{
  "n_layer": 13,
  "d_model": 256,
  "n_head": 4,
  "n_kv_head": 4,
  "head_dim": 64,
  "d_mlp": 704,
  "vocab_size": 30233,
  "activation": "swiglu",
  "norm": "rmsnorm",
  "norm_place": "pre",
  "norm_eps": 1e-05,
  "positions": "rope",
  "rope_base": 10000.0,
  "rope_fraction": 1.0,
  "qk_norm": false,
  "attn_scale": 0.125,
  "bias": "none",
  "tie_embeddings": false,
  "parallel_block": false,
  "init": "normal",
  "init_std_qkv": 0.0373,
  "init_std_o": 0.0373,
  "init_std_up": 0.0373,
  "init_std_down": 0.0,
  "optimizer": "adamw",
  "lr": 0.00144,
  "beta1": 0.9,
  "beta2": 0.98,
  "weight_decay": 0.38,
  "lr_head": 0.00894,
  "warmup_steps": 504,
  "schedule": "wsd",
  "decay_fraction": 0.729,
  "decay_shape": "pow",
  "final_lr_fraction": 0.05,
  "batch_tokens": [65536, 131072, 262144],
  "seq_len": 512,
  "doc_mask": true,
  "train_tokens": 429500000,
  "steps": 3365,
  "dataset": "wikipedia_en"
}
Each number is 128 + 32 x the weight over the matrix's rms, rounded and kept within 0 to 255. Layers, rows and columns count from 0.

# layer 6 MLP up, 704x256, rms 0.0401, rows 391-439, columns 64-127
[[ 84 131  66 142 134 143 124 104 137 142 142 133 153 126 179 178 150  55 160 173 163 166  89 152 155 132 124 153 138 163 148 141  78 122 188 155 115 106 125 123 165 118 111 142 153 128 114 114 196  81 113 133 108 109 115 161 156 120 117 126 130 144 171 170]
 [127 143 177 105  90 112 110  90 125 217 114 146 153 115  95 102 115 115 135 115 109 124 119 120  83 130 110  97  90 140 164 157 115 147 162 128 152 120 146 184 125 101 110 124 152 143 122  83 174 106  80 128 143 189  77 157 153  91  82 150 112 151 102 164]
 [155 178 204 100  82 107 140 126 118 130  98 162 134  76  92 161 178 105 141 112 110 121 125 118 168 139 122 121 124  74 139 142 122 125 216 170 105 127  89 177 102 170 118 155 148 153 112 139 177  75 126  93  82  99 126 165  81 177 108  99 125  97 118  75]
 [145 134  95 169 118  78 143  81 110 165  68 160 162 106 102 127  45 104 136 144   0 145 106 147 130 118 124 127 116 130 118 135 127 118 157 132 185 132 167 151 171 110 117 169 160  96  86 150 119  77 170 136 107 164 156 193 133 104 111 134 127  82 146 117]
 [138 107 132 139 153 123 111 138  99 166 129  94 186 115 171  99 106 159 126 133  99 110  91 132 118 119 138 122  92 125 148 167  88 113 118 143 107 154 146 139 175 139 145 146 188 135  70 126 131 139 141 130 130 147 132 114 106 136 221  99 105 185 133 119]
 [128 113 119 155  67 135 140  48 130 110 127 107 191 146 142 160 120  76 112 138  77 104  84 164 104 150  96 118 122 138 168 138 108 108  95 116 168 134 121 151  92 109 144 164 165 169  92 174 142 194 102 129 132 132 106 205 130  82 139 119  85  67  49 142]
 [149 114 184 140 170  74 152 149 168 103  93 180  92 111 121 115  68 144  62 104 123  88 150 157 120 112 103 165 130 141 177 131 139  76 141 122 148 164 107 137 158 134 156 144  75 132 115 124 160 174  96 138 166 126 148 137 149 130 137  82 255 101  93 160]
 [139 143 135 139 113 135 132 197 135 148 133 130 153 146 110  98 105 122 152 186 106  86 102 119 103  87 132  89 112 106 127 117  92 136 120  98 143 196 107 119 143  90 141 131 152 119 179 113 134  85 101 120 124 126 122 139 135  86 109 109 137  57 138 154]
 [131 104 164 153 147  92 110 128 108 147  96 117 117 141 114 152  98 105 102  93 134 197 123 148  92 140  97 197 121 144 103 163 109 141 101 112 145 137 150 122  68 135 112 185 107 142 175 138 153  98 187 167 168 121 133 158 109 129  70 110 161 165 131 110]
 [160 115  81  84  87  79 129 113 180 115 137 188 163 160 147 107 157 118 119 115 135 162 157 115  72 110  85 152 167 124  79 158  67 133 121  97 188 104 135 104 147 123 129 119 157 134  79 115 184 135 111 132 102 148 119 164  85 163 161 135 135  48 150 122]
 [134 155 110 165  59 108  90 133 123 203 130 107 127 139 144 115 163 197 139 153 164 139  99 118 182 151 105 157  65 190 101 121 139 159 135 165 159 155 135 117 116 155 180 124 114  92 205  91 179  98  49 142 126  91 151  89 123 164 132 156 136 141 184 136]
 [187 125 124 138 102  56  89 162 141 119 113 132 101  71 130 130 136 127 131 160 134 118  92 123 123 126 118 181 140 129 149  89 138  88 128  91 115 114 131 128 119 153 112 115  82 170  64 156 121 152 188 113  74 135 151 135 141 151 111 173 140 116 124 121]
 [151 109 181 145 100 173 143 153 122 130 118  99 110 148 119 113 199 187  87 138 148  68 150 126 134 132 131 151 136 118 180  73 100  89 111 179 120 111 130 123 114 160 101 140 106 151 158 167 109 208 167  99 134  86 101  51 128 183 131 136 141 127 114 117]
 [131 107 149 155 199 117 103 147 131 105 101 129 121 135 161 128  97 121 105 119 122 122  96 179 126 105  72 118 126 165 158 129 161 116 147 129 134 146  94 175 149 117 131 124 123 121  64 133 102  72 194  89 159 128 119 118 114 112 165  91 139  66 159 140]
 [121 163 141 141 124 141 144 134 196 146 111 139 131 129 117  59 137 110 160  99 165 112 104 104 133 143 102  94 167 137  90 115  73  67 151 124 118  71  90  92 179 131 165  96 145  72 148 174 127 132 159  97 112 156 147 114 180 175 144  57 138  69 114  87]
 [201 103  88 177 101  88 131 163 138 142 215 152 107 168 157 124 181 179 181 105 136 154 172 117 153 149 214 146 168  98  31 101  78  38 154 122 120 152 204  81 182 136 171 127 169 139 138 122 190 123 130 104  95  72  95  88 140 176 164 155 150 151 143 131]
 [133 153 105 112  78 100 128 133 127 109 120 104 158 133 123 133 126 165 161 163 136  98 133 152 125 145 176 120 148 160 126 115 141  93 111 147  96 183 125 141 142 140  64 151 124 144 119 125 152 131 119 130 157 179  92 161 147  76 101 165 114 147 132 198]
 [153  76 161 120 185  80 240 115  83 141 152 158 147 165 144 140 163 158 156 138 110 106 147  90 184  84 134 167 165 139  84 138  79 182 127 151 111 151 119 166 152 146 122 189 161 105 118 132 117 176 203  80 139  95 170  88 108 178  98 154 172 188 124  79]
 [ 93 142 127  94 106 166  73  80 218 152 118 103 135 114  76 112 111 129  42 199 126 151  59 134 110 106 171 100 177 129 115 153 114  87  97 164 108  77  92 135 155 129  76  98 128  95 114 156 165 173 126 106 100 140 158 120 145 120 146 122 115  99 143 169]
 [162 109 116 133 156 188 122 171  54 105 153 175 132 165 131 103 176 116 124  88 107  94 112 129 126  66 181 132 135 115 136 154  74 107 156  86  56 131 116 104  99 138 109 125 135 127 120 128 119 151 190 125 148  88  89 126 149 168 148 113 115 145 109 125]
 [119 136 124 112 170 125 133 157 102  89 123 148  67 147 159 160 102 179 121 158 154  46 201  93 172 141 153  95 154  89 113 123 115 120 196 105 120 157 108  87  99 133 145 110 173  95 133 136 144  72  89 131 184  64 126 124 111 134 128 171 167 133 106 103]
 [112 168 126 102 158 125 110 125 183 146 136 109 206 144 167  83 116 135 138 110 121 196 162 119  98 129 116  93 136 116 114 120  90 131 173 106 131  84  91 113 144 156 138  85 159 159 166 107 191 106 124 110  99 130 120 150 143 122 120 106 173 163 164 163]
 [188 181 124  68 157 159 120 151  93 116 126 128  78 116 145 103 118 123 101 110 124 129 179  86 117  76 119 132 142 209 126 104 113 110 123 147 155 151 110 112 162  66 101 124  73 151  48 148  96 120 111  75 115 147 116 128  46 103  97 105 156 124 139 163]
 [ 85 163 137 127 125 122 171  95 152 116 127 166  93 140  81 145 175  91 147  70 126 142 133 134 103 129  75 143  90  97 191 137 162 116 127 102 156 158 118 144 113 222 140  77  82 122 130 123 163 102  95 101 122 154 104 187 172 119 105 133 140 101 173 113]
 [ 50 155  89 144 106 131  84 109 139 116 143 157 117 129  72 104  58 125 186 111 116 142 128 150 153  47  79 155 116 111 155 167  99  90 151 127 108 134 123 144 188  88 154 150 130 106 137 133 128 138 175 130  97 133 116 130 110 146 156  87 107 120 123 119]
 [184 170 111  88 141 147  92 120  95 142 186 118 175  99 106 117 185 124 143 149 118 129  74 140 174 170  94  85 156 106 156 105 159 121 128 114 104 145  79  90 127 147  87 135  98 153 127 170 138 132 141 125 154  68 193 192 161  67 110 127 137 125 144 123]
 [ 67 135 146  91 112 127 124  89 167 147  91 122 102 126 160  69 126 129 144 157 112 132 154 142  71 122 119 134 126 111  97 166 141 122 149 128 110 132 111 114 158  70 198 101 171 126 111 121 155 135 147  85 110 132 179 147  43  61 140 150 151 108 107 158]
 [ 95 141  80  92 174  80  96 153 103  87 158 147  90 105 114 133 127 114 128 145 137 156 124 143 123 146 108  83 164 101 125  81 134 131 101  98  97 116  81 190 176 123 115 150 101  41 114 116 144 102 185 116 101 120 151 189 120 104  92 135 118 129  83 155]
 [139 121 117 157 110 117  75 114 103 194 130  74 159 142 125  78 169 104 153 198 132 130 113 106 139 193  78  82 110  98  75 142 239 163  92 169 140 155  84 195  76 146 173 112 180 149 173 153 153 125 126 165 121 106 150 165 140 125 125 187 147 182  98 152]
 [173  63 108 138 109 142 134 149 106 135 145 146 151 182 127 113 150 126 145 100 135 105 200  77 142 151 162 174  95 103 114 133 100  90 177 166  45  81 142  77 158 135 156 194 120 158 139  74 140  93 116 118 106  88 112  86 136 151 156 147 158 129 144 155]
 [182 138 144 153  83  94 149 127  68 144 180 100 177 118 112 133  99 142 136 172 119 152 176 109 100 182 118 114 104 122  99 136 127 141 196 127  85  96 178 110  73 135 123 146 131 189  96 108 156 134  95 110 150  96  37 159 168 133 125 136 150  94  98  97]
 [135 119 130 121 157  97 147 123 101  65 134 161 107  76  69 154 117 142 129  94 186  69 159 166  79 139 151  94 174 155 153  91 143  38 131 136 140 141 116 116 105 197 115 102 116 152 116 131  96 168 112 133 152 104 163 134 168 137 106 186 106 107 149 148]
 [179 149 139  74 139 172 146 177 141 103 135 143 132 138 153 112 183 100 145  89 112  55  89 136 101 126  99 151 134 140 160 177 108 165 131 131 168 153 158 165 114 118 182 135  82 121 195 141 128 146 161 140 197 147 149 165  87 155 108  87 110  71 151  88]
 [172 145 127  89 132 159  47 106 108 117 129  88 181 117 175 108 149 117 141 110 103 151 132 123 149  86 173 123 141 137 129 172 108 127  90  99  47 109 142  97 189 100 112 134 112 127 184 161 110 199 176 125  84 171 124  84 152 134  93 111  84 137  90  96]
 [154 144  43 152 108 104 135 115 151 127  92 124 177 150  99 121  71 110 135 163 116 150 100 161 126 199  77 142 177 114 140 115 127  62  94  94 161 141  95 169 103 135 126 167 189 157 150 117 138  97 113 120 147 143 143 114 129  77  66 144 138  99 114  68]
 [139 130 143 110  81 135 135 163 103 118 168 135  88  95 125 117 120 177 150 149 140 118 114  68 157 147  44  96 154  67  97 105 133 132 122 110  86 138 104 156 153 102 110 114 149 134 142 220 138 146 163 119 144 140  74 150 168  96 103 121 150  99 141  71]
 [128 147 141 134 133 156 101  92 170 123 153 157 114 161 171  84 152 108  99  68 142 149 144 141  99 164 179 159  91 115 159  94 113 136 135 127 130 120 109  85 101  95  90 113 171 134 151 123 173  79 121 146  98 113 172 128 130 161 104 127  51 121 114 128]
 [139 136 104 116 141 171 182 155 106 124 119 154  92  87 136 156 187 140 111 125 131 119 115 130  99 149 154 123 148 167  97 106 136 156 181  90 130 196  84 150 138  66 150 118 128 154  98 117  66  82 130 163 146  79 141 153 176 185 128  96 121 125 115 111]
 [130 125 136  98 109 128 141 115 138 112 131  94  86 127 122  74 120 163 110  77 129 156 179 173  92 105 195 117 124 125  73 117  77 100 133 116 128 108 149 125 125 172 125  76 107  82 162 110 131 140 135  66 102 139  83 111 126 136 132 126  93 125  85 117]
 [108 142 222 156 112 101 118 150 107 160 110 125  99 123 103 130 162 114 172 141 145 127 139 109 109 125 159  86 133 135 109 185 150  37 168  78  87 120 164  95 144 192 138  64 124 167 166 137 112 167 118 113 112 119 123 131 160  84 113 112  71  81 141 162]
 [126 148 111 117 155 127 124 114 164 190 203  95 123 121  80 166 148 133 148 103 177 104 158 131 112 136 123  86 176 141 104  95 117 108 124 134 192  54 118 127 173 110  82  90 160 127 176  77 137 143 159 179 167 122 100 119 156 155 163 128 115 115 133 137]
 [100 149 138 162 139  69  89 165 139 121 136 147 123 119 107 131 119 167 138 128 133 143 139 159 166 138 149 116 140 141 146 170  85 100 158 121  95 144 109 108 150 134 103 123  95 172 109 150 131 167 152  81  93 168 162  82 146  98  96 109 127 120  77  85]
 [105 114 145 129 155 118 148 128 147 140 121  68 138 171 159 151 164 122  97 155 126  69 177 139 124 125 101  88 140 186 108 131 139 110 181 143  80 168 132 125 181 169  72 145 102 111 104  83 107 125  97 156 128  89 105 108 148 121 138 186 120  79  52 167]
 [168 176  16  85 183 138 104 117 107 155  85 166 157  91  80 112 119  83 117  90  95 202 139  80 159 143  52 152 147 152 148 145  99 121 120 124  92  48 114 126 153 137 127 121 143 130 106 188 130 145 170 140 130 113 134 112  65 103 125 125 169 127 150 101]
 [187  68 124 126 142 209 182 156 193  97  67 130 133 175 118 156 138 105  84 159 132 132 130  97 158 104 141 168  88 109 168 142  89 126 170 158 145  88 183 118 181 170 141 146  49 186 158 105 121  99  98  88 119 106  76 145 143  73  81 115 141 139 115  60]
 [116 173 107  98  98 171 112 155 136 125 158 113  73 165  89 119 162 147  96 155 135 136 105 144 135 106 120 148 116  98 100 125 163 100 107 139 145 105 136 125 121 151  92 142 107 184 180 178 123 157 130 136 111  84 181 178 144 126 141 126 163 127 157 110]
 [126 175 122 113 165 168 110 162 164 131 142 166  93 107  66 163 160 103 116 139 138 132 101 104 108 133 175 137 131 109 141  91 168 136 156 152 141 138  82 139 103  82 156  71 159  94 129 185  68 112  96  97 122 134 159 205 141 145  94 126 172 139  86 126]
 [124  82 124 138 113  74 163 168  91 124 145 133 119 121 133 171 113 151 117 157  97 137 165 115 112  89 121 145  84 166 108  96 127 126 110  84 111 125 108  98 142 181 177 144 137 178 138  99 138 119 100 120  57 122 102 117 108 122 148 100 143 124 168 156]
 [ 60 140 158 138 158 118 133 181 138 175 136 149 138 116 135 138  63 120 132 113 117 114 129 172 128 116  87  77 154 100 143 112 141 125 124 214 140 136  73 104 158 132 149  82 148  95  76 100 107 163 131 130 116  99 107 140 142  83 160 118 122 129 138 146]]